Weights of a small GPT-style language model, trained from scratch on English Wikipedia.
Training: 448M tokens, 6839 steps.
Each number is 50 + 12 x the weight over its row's rms, rounded and kept within 0 to 99. Layers, rows and columns count from 0. The size before them is the row's rms in percent of the matrix's.

# down: layer 2 MLP down (transposed), 1792x448, rms 0.00878, rows 967-1019, columns 64-127
# up: layer 2 MLP up, 1792x448, rms 0.0122, rows 968-1019, columns 64-127
down967 078:67 56 50 44 76 42 42 74 45 18 49 57 63 39 58 54 47 49 40 43 47 52 35 57 71 48 25 27 67 47 55 47 58 59 60 72 42 41 57 59 54 37 44 54 76 53 47 30 26 47 69 52 61 42 70 47 24 62 49 47 29 47 45 27
up968 076:27 29 37 54 39 29 48 51 59 44 49 65 46 34 44 56 40 27 48 54 50 55 46 71 50 31 62 55 51 30 44 49 56 45 49 44 52 51 39 49 54 25 41 49 45 39 50 51 52 55 47 36 51 30 46 51 45 56 49 45 42 66 52 34
down968 079:61 49 52 32 70 56 61 58 29 18 52 37 46 77 44 44 66 65 35 59 58 53 63 38 59 50 46 70 45 66 74 54 43 41 30 30 42 50 51 55 76 50 70 40 54 60 30 70 63 44 55 65 57 69 45 42 31 37 28 68 58 38 62 60
up969 085:50 45 38 60 40 54 43 49 47 44 45 63 67 21 42 68 42 53 48 40 45 37 51 67 55 36 56 42 48 96 54 34 52 59 49 33 49 36 39 65 53 34 35 52 49 50 62 56 56 54 37 55 60 33 50 65 55 47 55 49 52 53 51 48
down969 080:47 52 67 59 60 61 34 70 38 51 49 55 43 65 44 45 36 40 64 42 42 39 49 48 47 57 46 43 39 54 65 42 43 48 48 45 32 56 58 33 46 56 38 44 63 45 34 52 33 42 34 45 46 72 66 55 27 33 41 59 58 45 22 47
up970 067:50 71 60 48 46 54 61 54 51 46 51 57 28 76 62 52 61 57 77 61 36 46 50 32 56 60 61 55 46 46 36 31 64 40 47 49 45 35 42 65 35 61 67 60 44 54 62 59 41 47 34 55 60 30 49 59 31 38 74 41 63 68 56 28
down970 075:49 37 34 40 48 55 48 49 34 58 30 44 44 37 18 43 49 42 26 44 52 40 49 36 64 62 34 57 60 48 55 54 52 44 45 57 57 27 38 36 64 26 34 32 52 57 48 47 49 41 47 51 45 34 51 67 29 39 65 44 62 41 61 57
up971 092:53 58 44 60 38 50 52 48 54 54 52 51 64 29 58 59 46 82 50 54 45 30 44 81 50 55 61 62 55 58 48 40 51 52 41 24 51 42 70 55 69 40 56 55 39 53 61 75 54 68 72 44 64 39 43 55 52 46 50 40 57 42 36 45
down971 074:55 49 69 50 40 62 46 60 56 49 48 46 45 60 34 53 27 35 67 64 24 83 51 40 42 38 44 27 46 56 53 39 61 34 62 55 59 47 54 66 46 57 33 34 44 31 41 38 39 43 50 37 36 77 47 55 39 50 57 60 40 64 51 43
up972 074:53 54 65 56 36 43 52 22 51 45 53 55 40 80 53 48 47 43 50 55 56 51 52 45 52 49 50 41 62 44 39 57 47 35 63 61 58 64 63 54 32 46 51 66 45 45 57 49 44 51 71 39 57 53 46 37 30 63 60 51 62 38 36 34
down972 077:59 39 51 45 60 38 55 90 59 22 45 76 63 42 52 52 56 61 36 53 45 51 43 51 56 42 30 53 38 69 69 38 69 70 62 52 45 56 43 39 48 34 56 59 62 41 31 36 53 33 63 49 67 43 45 63 40 55 34 48 31 49 49 72
up973 069:25 45 41 36 58 57 48 42 53 39 46 64 33 54 35 53 53 42 67 40 34 49 57 32 42 62 42 62 61 65 47 45 44 57 59 30 53 33 54 42 49 38 42 52 46 45 49 58 59 45 64 49 94 45 45 53 41 52 43 41 57 50 19 34
down973 077:73 44 63 67 59 51 29 78 32 55 61 41 53 53 51 45 55 39 48 46 45 36 45 62 64 47 14 48 23 53 61 49 55 66 35 50 45 39 50 44 52 49 49 52 65 59 27 54 34 27 57 59 46 58 53 43 40 40 43 67 50 61 53 66
up974 077:40 50 45 57 46 54 61 46 60 34 45 49 59 63 40 56 55 55 36 57 82 52 58 71 56 42 55 38 52 52 42 56 42 44 58 53 50 72 29 65 37 63 32 77 61 40 41 29 36 48 67 48 47 41 54 37 50 43 54 73 44 34 32 57
down974 073:37 61 40 35 64 28 54 65 58 72 67 42 56 40 59 24 56 57 50 44 63 52 49 60 51 54 42 51 54 61 63 55 66 60 45 29 57 52 50 45 47 61 56 45 55 66 53 55 57 48 52 60 44 50 37 78 57 58 56 43 62 38 76 46
up975 071:78 71 63 48 23 64 52 59 46 50 59 75 53 73 60 43 57 64 63 48 54 55 54 45 57 57 52 43 45 75 69 41 46 43 52 61 49 49 69 41 63 55 44 47 41 57 55 73 37 49 41 49 50 47 51 52 62 26 52 34 43 33 52 41
down975 079:32 49 61 46 55 37 40 53 42 87 22 44 51 41 53 54 46 61 38 56 51 29 48 26 71 66 32 38 41 53 46 53 70 38 45 51 46 56 44 33 45 38 53 59 45 49 28 19 42 31 62 34 46 44 71 54 31 70 53 42 45 54 44 42
up976 097:34 45 20 65 53 62 54 44 66 46 49 60 45 40 57 55 59 65 59 52 63 33 38 36 74 62 44 48 67 62 45 29 45 55 35 46 57 46 55 43 38 53 42 57 52 59 74 51 75 66 39 36 53 56 43 63 50 60 69 47 64 39 47 21
down976 092:52 47 71 49 52 63 43 47 51 51 51 46 29 46 37 49 48 35 45 44 58 53 66 73 36 44 35 47 30 56 51 48 49 34 55 45 38 43 42 45 40 55 79 62 37 61 43 28 42 32 64 40 49 46 48 55 52 30 44 31 38 70 62 91
up977 074:20 64 55 43 46 77 40 48 46 47 51 60 38 57 53 49 62 44 43 55 60 46 47 50 29 61 33 68 48 41 50 47 62 45 61 40 43 51 74 32 27 38 28 64 49 58 49 69 38 44 43 47 61 34 63 49 41 31 45 38 42 20 55 50
down977 080:60 37 29 63 36 23 53 52 53 74 52 42 44 45 51 31 39 50 68 52 35 23 38 45 59 64 44 23 46 50 49 54 67 62 43 36 57 56 48 42 59 52 43 29 46 27 26 37 58 52 65 43 46 61 55 51 44 46 63 30 68 49 58 58
up978 095:59 36 52 45 40 63 59 57 49 44 67 51 28 49 40 65 59 60 63 59 59 45 54 41 45 32 38 61 47 49 43 31 36 51 48 36 44 53 58 54 21 48 66 64 52 49 47 41 46 53 52 50 29 72 44 57 66 59 58 44 39 33 39 59
down978 088:64 63 43 69 55 40 28 44 51 46 40 78 44 50 53 46 32 57 59 53 54 42 56 73 48 67 61 51 50 54 47 62 68 64 34 39 82 53 34 58 61 41 42 51 55 39 42 66 47 40 43 32 64 53 46 33 59 30 35 45 65 39 28 62
up979 071:22 61 39 75 29 62 34 68 52 55 42 61 64 55 43 51 52 47 43 50 69 34 61 81 54 82 48 42 61 46 58 52 54 63 32 30 63 45 35 38 38 33 64 53 59 51 45 63 57 60 67 46 62 35 38 31 32 66 67 56 54 45 56 51
down979 076:53 56 27 36 50 38 84 37 69 14 72 39 40 51 65 49 39 45 54 46 51 70 49 46 37 34 46 62 41 38 30 65 50 51 77 56 48 53 43 41 52 70 47 32 40 41 60 42 41 48 52 50 41 44 62 70 65 47 70 56 69 28 59 20
up980 078:62 47 66 64 49 59 50 62 61 47 50 44 50 50 61 52 70 31 50 62 62 48 32 49 54 50 47 72 26 49 48 40 57 38 36 38 45 44 44 32 29 57 38 55 61 55 46 51 46 43 42 48 65 31 42 38 47 59 28 52 43 48 58 58
down980 080:39 53 33 43 46 68 42 32 39 75 37 75 36 51 38 50 43 68 52 46 62 32 32 48 48 54 56 40 59 36 55 74 58 41 58 73 69 50 57 36 38 66 64 54 39 29 64 40 60 59 52 49 47 53 33 48 56 42 56 32 42 45 53 49
up981 092:76 65 35 48 20 46 46 66 54 45 52 59 60 34 60 53 52 60 41 56 59 30 46 81 53 38 62 56 69 54 48 45 41 50 21 48 36 51 55 58 62 50 58 54 49 58 62 70 52 47 65 50 57 68 61 44 56 57 64 60 47 55 31 56
down981 086:57 51 61 58 44 58 47 28 58 70 48 36 43 68 26 28 38 42 61 43 55 86 58 42 43 57 53 43 31 58 39 51 45 37 56 56 56 35 55 56 59 39 54 36 31 32 49 64 51 66 24 33 52 62 27 50 73 52 40 41 54 52 57 35
up982 080:74 42 28 45 18 54 47 50 52 41 55 47 74 61 50 52 57 57 66 68 37 38 64 48 56 73 59 50 74 37 54 47 42 65 38 32 51 24 61 52 46 51 52 56 57 46 59 57 49 55 57 35 49 29 30 30 54 66 66 58 57 56 37 29
down982 077:46 62 41 37 53 50 45 50 67 38 61 54 52 34 48 46 42 50 43 45 63 80 56 70 50 31 37 66 65 44 52 51 46 59 51 55 49 66 32 69 42 49 79 54 35 53 52 37 57 54 41 46 49 43 56 56 61 24 39 59 59 50 42 60
up983 069:99 63 40 54 45 38 76 23 58 59 72 40 68 73 42 58 37 35 42 60 43 54 37 46 35 53 45 50 66 40 53 49 41 49 49 31 40 42 57 52 56 77 62 50 51 54 45 59 33 47 56 55 51 63 58 39 45 43 48 66 44 55 45 45
down983 069:47 38 60 47 50 43 44 61 91 56 34 51 47 45 50 32 45 51 52 37 55 35 48 46 58 59 52 62 71 42 35 60 67 63 45 66 48 73 58 72 60 44 58 49 45 41 71 19 59 44 52 43 58 40 53 58 48 63 52 43 35 51 53 60
up984 073:76 38 40 37 59 53 53 47 47 41 56 65 47 53 35 50 40 42 48 39 72 53 46 50 55 57 48 42 49 74 34 51 63 40 57 38 49 31 53 62 52 42 45 46 45 52 39 53 59 57 50 41 62 48 55 39 41 38 58 39 58 49 46 37
down984 073:46 48 41 37 46 70 47 50 58 52 33 42 53 67 52 37 50 86 62 60 50 28 63 41 72 59 45 48 47 48 56 50 34 55 26 56 44 42 32 59 45 46 56 66 37 49 56 32 37 35 52 57 49 63 58 74 39 58 33 47 53 56 39 67
up985 078:17 44 49 43 41 57 48 43 50 39 49 54 52 25 52 48 45 68 52 37 59 37 53 46 63 56 50 48 44 62 37 47 46 43 45 40 38 52 62 47 46 36 47 45 47 42 50 81 65 62 76 51 59 67 48 50 48 61 33 21 56 53 63 38
down985 079:52 56 71 45 73 59 24 79 37 73 49 62 57 57 32 58 72 36 45 53 24 44 52 65 41 36 63 56 42 66 63 40 25 43 48 62 51 47 69 68 37 61 64 39 45 53 43 50 46 41 43 64 51 58 61 50 54 47 43 86 41 66 41 68
up986 069:53 62 59 52 40 60 68 63 46 57 64 49 64 44 54 40 44 20 56 56 67 50 50 78 60 55 61 32 53 45 55 61 44 45 69 46 34 41 40 62 55 45 45 60 47 48 62 36 37 58 55 52 54 24 52 42 56 34 40 34 50 58 66 50
down986 073:49 61 52 62 47 53 34 47 66 56 35 39 39 50 51 50 66 43 54 65 45 42 33 63 38 47 50 59 49 67 53 49 64 52 34 58 67 52 69 64 46 86 65 60 33 64 46 43 62 49 44 49 40 69 50 55 35 43 37 38 56 49 63 39
up987 074:97 62 58 47 41 54 53 74 53 54 58 63 56 47 73 41 48 51 47 41 75 54 43 59 44 73 35 44 39 37 60 38 63 67 44 39 45 18 47 15 50 57 58 56 40 54 56 47 58 62 32 48 44 10 46 40 57 42 45 38 55 34 81 63
down987 072:31 50 46 51 42 60 58 12 36 72 43 48 48 60 39 50 31 54 63 65 56 48 33 46 49 44 49 48 45 14 26 83 28 10 61 47 52 24 47 42 61 44 50 51 43 48 35 56 41 38 57 52 55 64 64 56 63 54 44 49 43 63 41 21
up988 073:60 48 66 56 48 39 45 49 52 37 53 62 58 51 45 51 53 34 51 47 57 51 29 74 55 24 64 48 38 44 44 50 53 43 50 40 44 65 55 70 45 56 37 67 47 48 50 45 44 50 44 31 59 35 43 46 53 64 46 58 53 42 68 35
down988 074:48 38 46 48 57 38 60 63 57 16 43 48 47 70 46 36 37 51 32 54 68 56 66 45 50 42 47 57 38 61 51 31 64 52 47 43 70 48 26 31 49 43 50 38 54 61 52 47 47 52 74 58 59 60 52 55 39 26 34 39 20 48 66 71
up989 087:25 42 39 52 29 47 55 57 57 48 40 56 66 38 52 66 63 49 51 58 09 37 44 61 51 47 64 42 77 48 42 63 68 47 36 29 49 46 53 68 71 35 27 46 40 47 75 56 52 40 56 46 81 34 41 45 52 59 56 59 56 68 34 35
down989 084:61 60 57 61 40 56 63 38 49 32 60 38 62 58 41 38 44 61 45 56 57 68 49 41 45 55 33 41 35 38 68 43 74 59 66 55 42 47 59 36 54 43 41 38 47 54 38 68 57 57 43 63 63 42 40 49 69 34 46 37 43 50 62 63
up990 079:18 55 47 42 31 50 32 47 56 36 47 68 39 30 45 53 60 46 60 52 34 41 34 61 53 56 52 56 52 34 37 57 48 53 45 45 48 41 51 57 14 40 47 55 57 49 51 71 50 46 74 45 92 53 40 45 51 48 50 48 58 56 36 44
down990 080:69 56 54 49 72 54 46 44 55 27 56 28 63 77 31 40 47 28 49 41 49 67 31 41 27 46 54 65 36 44 66 53 51 57 50 61 71 59 33 58 69 74 48 26 40 55 43 70 49 45 50 69 45 46 30 49 71 28 66 52 63 64 53 61
up991 079:13 37 69 50 48 47 63 61 62 55 47 39 41 44 55 62 53 52 55 64 00 39 61 40 45 64 43 50 53 40 45 54 51 48 49 47 43 31 67 56 19 42 50 43 48 43 52 54 59 44 70 47 55 63 22 49 43 72 47 49 58 48 43 36
down991 076:58 63 51 46 51 54 35 62 53 31 67 73 56 39 33 51 44 42 41 39 44 50 41 53 60 39 47 43 48 57 65 51 53 52 67 56 69 63 51 58 50 52 53 54 52 59 40 34 47 61 47 55 38 42 64 40 56 44 35 67 66 54 50 49
up992 075:68 50 53 54 36 70 41 54 47 42 52 74 59 40 55 43 52 78 54 42 40 38 45 53 63 46 56 58 46 80 58 53 50 60 43 40 46 39 48 53 64 29 45 48 31 46 48 70 46 59 70 42 51 38 46 48 49 50 53 65 60 43 66 43
down992 071:43 55 57 58 56 41 31 59 36 58 28 51 60 56 32 41 44 56 46 66 44 59 56 39 69 62 28 38 46 42 54 39 45 49 68 64 26 42 36 44 42 41 40 30 47 63 21 47 28 54 54 49 46 63 71 27 43 37 46 60 55 42 27 41
up993 073:52 63 29 60 27 46 58 43 48 56 43 57 42 58 48 40 41 63 31 42 78 53 67 41 60 60 55 48 47 56 73 51 22 42 34 66 50 70 62 51 36 62 41 50 48 55 50 57 47 46 44 41 43 79 54 51 66 60 68 65 47 41 50 63
down993 072:43 61 56 45 58 45 58 44 58 42 40 47 70 59 23 51 36 65 58 52 39 31 38 41 37 45 48 55 41 60 54 58 48 39 62 69 57 48 25 41 53 57 49 31 46 39 58 56 32 55 45 37 50 42 54 63 38 44 43 44 72 35 53 42
up994 071:67 55 60 52 36 48 51 52 29 59 55 62 55 65 34 44 33 59 47 40 84 48 71 36 56 64 51 44 31 50 65 45 41 57 58 41 50 36 75 52 49 50 57 64 45 48 31 45 51 50 53 35 31 31 39 57 45 46 81 31 54 43 82 55
down994 069:41 46 45 42 54 47 40 63 38 66 48 63 45 73 44 72 36 47 61 42 39 31 38 35 61 45 42 56 52 42 54 57 53 41 56 47 47 49 00 38 35 39 55 29 54 49 37 38 43 24 59 32 57 53 61 64 34 55 24 67 52 61 40 30
up995 071:18 42 40 51 61 73 49 55 43 51 44 45 46 34 53 42 36 69 47 53 61 37 61 54 52 39 43 52 54 51 59 44 38 32 48 56 38 62 49 69 41 40 50 56 50 41 75 64 70 59 64 64 38 55 51 51 54 43 58 50 61 60 24 58
down995 071:36 76 48 60 51 39 48 54 50 61 73 40 47 57 39 64 57 59 79 54 38 31 45 38 43 51 74 39 42 57 66 52 32 29 45 62 52 47 60 53 43 61 43 47 33 54 64 43 51 53 11 52 42 59 66 40 37 48 32 60 59 52 65 45
up996 071:76 47 64 52 60 65 42 37 45 45 56 49 71 70 41 46 71 73 47 42 61 63 53 50 54 55 62 53 29 60 57 35 42 49 53 27 53 38 20 67 42 62 57 72 55 49 55 49 42 54 25 47 63 22 35 47 35 59 55 46 54 46 49 49
down996 075:39 48 33 40 62 42 52 61 51 55 70 60 43 41 51 48 50 54 59 50 59 21 31 46 58 52 35 67 67 27 51 56 60 47 51 42 52 36 52 49 46 52 44 35 75 60 54 31 57 43 74 49 55 68 57 73 27 42 48 32 46 47 48 58
up997 176:56 44 38 60 40 51 44 35 55 69 48 46 35 72 54 39 42 55 28 59 37 71 52 38 46 50 37 27 40 34 39 75 40 61 56 54 50 71 62 57 41 56 39 58 57 35 51 55 49 39 26 61 41 68 69 45 51 59 27 45 38 60 52 45
down997 132:41 50 46 44 53 44 49 53 42 42 49 47 54 39 59 47 50 49 71 28 41 11 62 59 53 36 67 66 63 57 54 37 60 54 47 45 44 55 33 49 55 49 50 36 47 51 41 44 68 55 51 31 40 37 30 57 39 63 61 48 68 37 39 74
up998 083:43 41 42 63 47 60 45 43 61 42 57 66 64 44 55 64 65 38 63 61 40 34 31 69 47 56 45 44 59 51 40 39 43 37 36 23 40 41 46 61 44 69 54 55 41 55 49 61 54 52 67 38 67 57 50 34 45 69 63 54 58 37 44 46
down998 073:46 68 54 53 48 45 52 62 66 49 40 48 50 60 11 39 24 46 45 52 67 73 58 50 46 56 24 24 51 44 49 50 57 64 73 71 51 43 34 45 58 26 43 58 56 24 45 50 39 56 31 56 38 54 67 62 58 42 55 50 57 52 35 48
up999 259:41 54 39 45 28 44 47 50 61 66 53 59 37 44 46 42 58 56 39 37 43 61 36 52 35 48 37 69 36 55 61 46 53 67 52 41 64 53 59 62 54 66 60 48 50 68 55 45 62 74 48 51 62 58 52 43 33 27 57 55 43 50 15 49
down999 277:54 48 45 69 57 54 59 38 49 07 36 45 69 52 50 49 34 45 75 47 36 44 58 54 69 55 59 35 46 54 41 53 48 47 49 64 52 49 44 32 43 64 31 44 51 51 46 62 36 38 56 55 47 50 56 50 60 64 54 57 59 54 72 69
up1000 066:52 63 53 58 67 76 62 45 46 52 50 59 41 38 70 59 51 27 33 52 25 47 44 56 36 57 49 18 48 45 66 40 58 58 55 57 48 24 43 58 38 78 55 43 49 52 42 45 60 25 50 49 59 16 56 32 32 46 53 30 50 48 51 26
down1000 072:51 28 47 59 55 42 50 36 52 84 48 61 49 60 44 47 65 53 61 46 33 34 33 54 34 46 27 58 47 48 42 57 43 41 38 32 25 54 74 60 53 62 57 62 48 41 51 29 63 52 48 58 41 46 59 71 45 40 45 51 44 56 49 58
up1001 077:34 46 57 52 34 40 55 44 48 38 54 54 65 48 54 44 49 44 57 58 71 35 54 43 48 42 45 67 40 00 37 40 58 41 48 35 41 47 59 45 35 69 30 61 52 47 46 61 58 39 63 43 48 57 50 57 53 61 54 36 51 30 60 42
down1001 073:43 68 48 30 72 53 52 63 53 51 39 65 43 38 37 45 44 33 23 21 71 29 30 67 52 55 48 38 55 57 54 45 42 50 65 57 52 51 23 43 59 47 66 41 54 30 33 47 58 80 39 54 46 46 37 56 50 63 57 68 42 46 43 54
up1002 072:55 44 23 72 50 63 62 56 46 40 52 40 43 45 35 62 58 30 42 51 76 46 53 65 50 50 58 65 43 46 42 40 52 47 50 20 35 32 44 65 41 61 58 64 49 50 37 34 40 70 62 46 45 53 40 48 64 55 43 59 55 37 35 57
down1002 078:43 37 57 50 38 38 44 57 44 47 47 43 48 73 62 40 36 54 52 50 60 22 31 49 50 61 38 54 52 39 62 67 49 52 52 56 60 45 24 53 65 45 60 19 59 53 36 77 68 49 63 55 45 69 58 62 44 35 49 64 66 56 66 44
up1003 191:47 69 35 34 50 46 46 69 55 54 40 67 53 38 54 46 62 73 29 47 53 60 63 67 46 51 52 38 62 80 66 37 43 56 29 40 50 52 83 72 44 63 69 53 48 56 70 54 49 64 41 34 45 56 52 39 47 55 56 66 43 59 45 43
down1003 172:42 36 63 70 44 61 39 46 54 24 59 42 50 52 39 52 43 48 90 47 51 48 53 47 57 56 46 66 35 38 41 63 58 48 65 57 53 54 36 13 41 50 33 50 50 49 41 51 50 34 50 66 51 57 54 55 67 57 42 40 44 53 54 51
up1004 068:62 38 52 46 31 51 49 49 66 41 47 47 51 28 55 63 66 66 49 42 19 44 24 62 47 42 65 45 48 66 45 57 52 64 38 43 39 53 35 68 50 27 51 41 39 48 70 77 36 46 54 48 76 29 53 43 51 49 24 50 42 64 49 40
down1004 070:54 42 59 66 44 46 59 42 42 69 57 51 50 65 60 33 45 23 31 60 52 67 59 48 46 50 39 54 37 47 39 26 62 54 72 29 50 33 65 54 80 59 54 41 58 73 38 58 40 52 57 54 43 54 66 44 74 40 50 39 50 52 70 59
up1005 407:62 56 55 60 50 38 38 66 74 69 63 60 61 64 64 44 50 55 31 63 35 67 30 39 42 51 46 47 56 40 68 67 47 49 71 62 67 48 47 43 63 36 45 60 62 35 59 43 52 43 49 39 44 56 23 62 52 52 30 42 70 57 45 44
down1005 472:42 49 46 62 55 65 51 52 42 26 40 42 48 49 47 65 50 52 67 35 64 71 64 61 60 51 51 46 66 50 31 39 60 62 33 44 25 44 39 53 42 53 56 42 22 43 41 58 50 58 63 49 62 50 61 30 43 51 58 41 28 45 49 48
up1006 074:57 42 46 61 20 39 62 55 48 55 48 42 58 45 49 54 21 39 30 57 52 39 58 67 54 56 54 69 41 50 60 51 34 53 50 43 34 44 40 61 44 46 32 62 40 47 41 53 64 70 72 53 55 64 61 61 55 54 35 61 49 33 54 53
down1006 079:79 58 46 26 52 79 49 49 50 41 54 60 37 57 31 53 77 51 41 55 43 31 51 42 63 47 53 56 49 51 55 49 62 43 36 75 50 63 49 60 30 57 45 73 38 44 52 38 53 42 43 41 49 63 44 54 41 47 47 67 40 46 61 42
up1007 066:22 52 59 51 34 38 43 67 64 49 55 57 60 67 45 66 48 56 75 61 43 50 42 35 49 46 54 59 39 57 47 59 49 38 58 41 45 40 57 46 38 37 35 57 42 52 27 77 48 47 38 43 66 24 50 40 37 55 45 50 49 51 66 60
down1007 077:59 47 29 52 48 49 56 46 46 52 38 44 36 57 31 47 26 45 36 48 48 29 54 51 62 64 49 34 67 56 53 28 67 53 40 54 67 46 23 32 61 42 47 49 60 42 43 32 22 50 54 51 48 51 32 39 45 42 43 49 68 30 52 44
up1008 071:76 37 36 53 49 52 57 57 49 47 48 52 47 17 54 52 34 62 42 51 71 35 66 77 49 41 54 52 62 48 50 37 47 48 49 38 41 48 59 49 43 65 44 58 45 49 57 64 60 55 67 73 40 48 37 43 49 50 43 55 49 51 51 51
down1008 074:40 49 69 59 46 47 33 41 41 64 78 36 44 66 37 55 81 44 54 50 64 43 31 60 48 31 67 48 51 32 58 45 38 37 41 40 44 46 63 68 63 45 64 39 52 72 32 40 52 26 57 42 41 63 59 40 49 44 44 58 42 66 48 69
up1009 075:73 61 36 63 32 45 77 65 34 63 53 35 57 12 48 50 33 76 47 67 65 37 54 56 46 31 69 54 52 20 71 52 26 46 52 44 38 48 54 53 48 36 39 40 38 41 48 55 50 57 84 74 39 37 52 71 81 44 46 56 53 64 50 47
down1009 080:51 45 63 62 42 63 52 54 66 55 57 50 56 67 74 68 43 62 69 53 24 46 32 60 28 48 53 29 41 51 63 52 68 38 54 70 61 48 65 56 43 75 47 41 39 36 64 59 46 50 22 40 44 67 57 34 45 53 49 64 67 53 53 28
up1010 232:47 29 35 58 51 57 45 40 61 64 53 48 44 40 56 36 64 61 34 36 50 43 51 55 53 54 57 49 41 33 31 60 53 48 28 64 41 47 68 48 38 36 37 49 55 24 59 51 59 55 30 59 39 58 50 30 50 67 20 47 54 51 46 61
down1010 236:44 61 67 28 58 47 49 37 52 36 62 54 46 44 64 61 43 31 58 59 51 56 67 62 35 40 54 53 53 59 55 38 48 49 64 46 57 52 42 48 71 37 53 47 43 64 54 51 47 47 42 42 45 54 56 67 41 59 78 54 67 41 64 23
up1011 085:58 43 41 49 34 31 55 44 52 44 36 58 69 47 46 51 15 45 34 48 56 43 49 49 57 65 51 57 55 62 58 52 43 61 42 35 59 30 65 71 55 35 33 60 50 56 77 56 61 62 25 55 61 69 51 55 56 63 52 60 49 35 53 37
down1011 075:59 41 55 56 59 78 64 47 56 40 57 40 41 51 51 43 59 43 37 62 59 60 49 37 58 33 38 49 52 55 56 52 38 34 62 40 54 55 19 33 58 14 42 51 58 50 25 38 37 37 72 38 62 40 43 71 23 51 47 44 33 61 25 67
up1012 073:56 50 54 51 43 51 56 49 55 52 45 57 67 31 49 51 47 33 57 52 51 43 44 71 47 39 49 40 48 57 59 51 44 61 47 67 46 61 52 53 49 51 60 42 44 54 46 44 42 58 34 41 57 49 48 69 68 32 48 43 38 50 51 59
down1012 077:22 48 70 64 34 23 46 49 44 77 64 54 40 59 33 61 22 52 54 51 52 79 50 38 44 48 57 59 52 47 43 44 55 31 52 45 60 62 44 40 50 52 58 52 53 52 45 47 51 38 49 48 44 54 53 35 56 45 44 41 59 52 62 26
up1013 070:44 46 63 49 48 41 38 55 48 43 44 55 63 40 52 57 41 64 53 63 30 35 66 66 49 59 54 39 55 57 42 50 57 65 48 44 56 23 64 51 73 62 45 46 74 51 44 69 61 43 50 43 68 27 29 31 41 58 59 64 55 52 45 44
down1013 067:38 48 42 39 49 52 45 41 43 87 47 51 39 53 37 49 43 43 54 30 64 67 37 44 39 34 58 56 76 67 68 40 33 59 66 42 45 47 45 44 45 30 44 66 50 35 36 23 53 45 54 41 48 61 39 52 79 50 36 48 49 61 55 41
up1014 091:66 56 43 42 39 44 53 57 62 46 56 49 52 42 62 61 48 63 53 49 40 21 37 80 51 49 63 42 66 32 28 48 51 44 28 33 42 28 59 64 37 60 56 50 39 51 58 52 52 55 52 57 62 45 43 44 38 42 42 45 53 49 36 41
down1014 081:47 49 46 53 37 44 40 34 57 64 40 42 48 64 23 30 42 41 41 66 54 99 52 57 31 50 43 58 51 51 44 24 56 36 65 64 86 56 27 66 54 39 41 43 35 53 37 42 52 47 52 40 36 38 50 52 69 38 56 54 46 59 50 63
up1015 074:53 33 27 54 50 33 53 56 65 46 40 39 53 34 51 58 52 67 53 42 19 34 57 51 58 56 53 57 44 58 51 42 29 52 30 44 41 48 40 67 28 41 45 55 40 48 62 68 55 53 47 53 62 37 38 55 51 57 35 68 60 57 32 36
down1015 073:79 49 50 41 41 49 63 63 37 69 57 73 35 74 25 25 49 59 48 46 41 52 53 37 36 49 53 69 62 65 59 40 46 53 58 56 20 39 58 31 45 64 39 61 36 56 43 51 43 45 69 50 38 58 56 45 45 22 52 61 73 60 54 63
up1016 216:47 76 22 41 42 34 40 64 60 51 55 58 54 55 51 48 48 52 46 57 63 41 62 60 50 48 38 51 34 43 63 53 39 44 46 63 48 56 61 38 50 50 33 46 42 52 48 62 55 26 42 62 57 82 46 59 37 54 79 55 41 41 46 35
down1016 239:61 30 47 49 53 64 59 56 50 55 45 42 63 48 82 41 51 56 47 33 31 34 43 32 54 32 72 46 39 61 56 54 48 46 55 57 46 40 23 70 42 51 54 33 67 49 54 50 56 67 60 27 54 32 36 36 49 61 46 36 75 58 53 71
up1017 071:66 38 43 39 53 35 60 54 54 45 50 56 43 45 37 60 38 51 45 46 20 50 45 36 51 38 51 27 69 68 54 55 54 45 33 67 49 56 34 69 57 49 50 45 45 46 42 62 70 58 64 57 66 33 46 47 42 57 42 66 54 62 62 24
down1017 074:50 44 68 68 61 41 49 67 41 49 68 37 72 46 44 33 54 43 25 43 66 48 48 62 48 53 53 56 39 56 74 36 38 64 65 20 34 34 65 43 61 33 45 41 62 74 31 58 32 58 64 38 46 48 58 54 57 43 53 49 46 30 45 54
up1018 070:39 52 25 60 63 51 35 42 72 49 52 52 66 72 64 57 56 75 60 58 17 50 45 46 51 50 59 44 71 51 51 53 51 47 44 43 40 55 56 41 55 59 50 48 50 49 42 60 62 40 49 44 38 44 43 27 33 59 47 65 49 39 27 42
down1018 075:40 47 44 56 47 34 64 67 51 17 35 59 19 56 29 39 49 53 40 56 56 75 61 41 45 43 63 47 68 57 31 35 65 68 47 57 42 57 45 44 39 34 30 54 44 46 46 41 36 54 48 56 70 46 46 53 44 52 44 29 39 54 40 62
up1019 076:78 62 58 57 35 41 71 29 57 49 63 47 50 74 50 65 49 30 53 60 47 47 32 64 52 51 65 50 60 43 36 59 58 43 49 45 42 67 63 58 32 53 49 54 46 46 47 53 59 53 70 42 71 61 43 56 34 58 58 63 57 40 44 38
down1019 075:60 45 62 48 46 52 43 58 62 39 35 62 54 41 56 38 50 58 45 50 35 46 60 33 44 52 51 74 38 82 59 52 76 52 35 68 57 55 47 60 56 43 46 59 47 64 54 62 57 55 53 29 52 45 44 57 57 43 37 34 29 56 60 74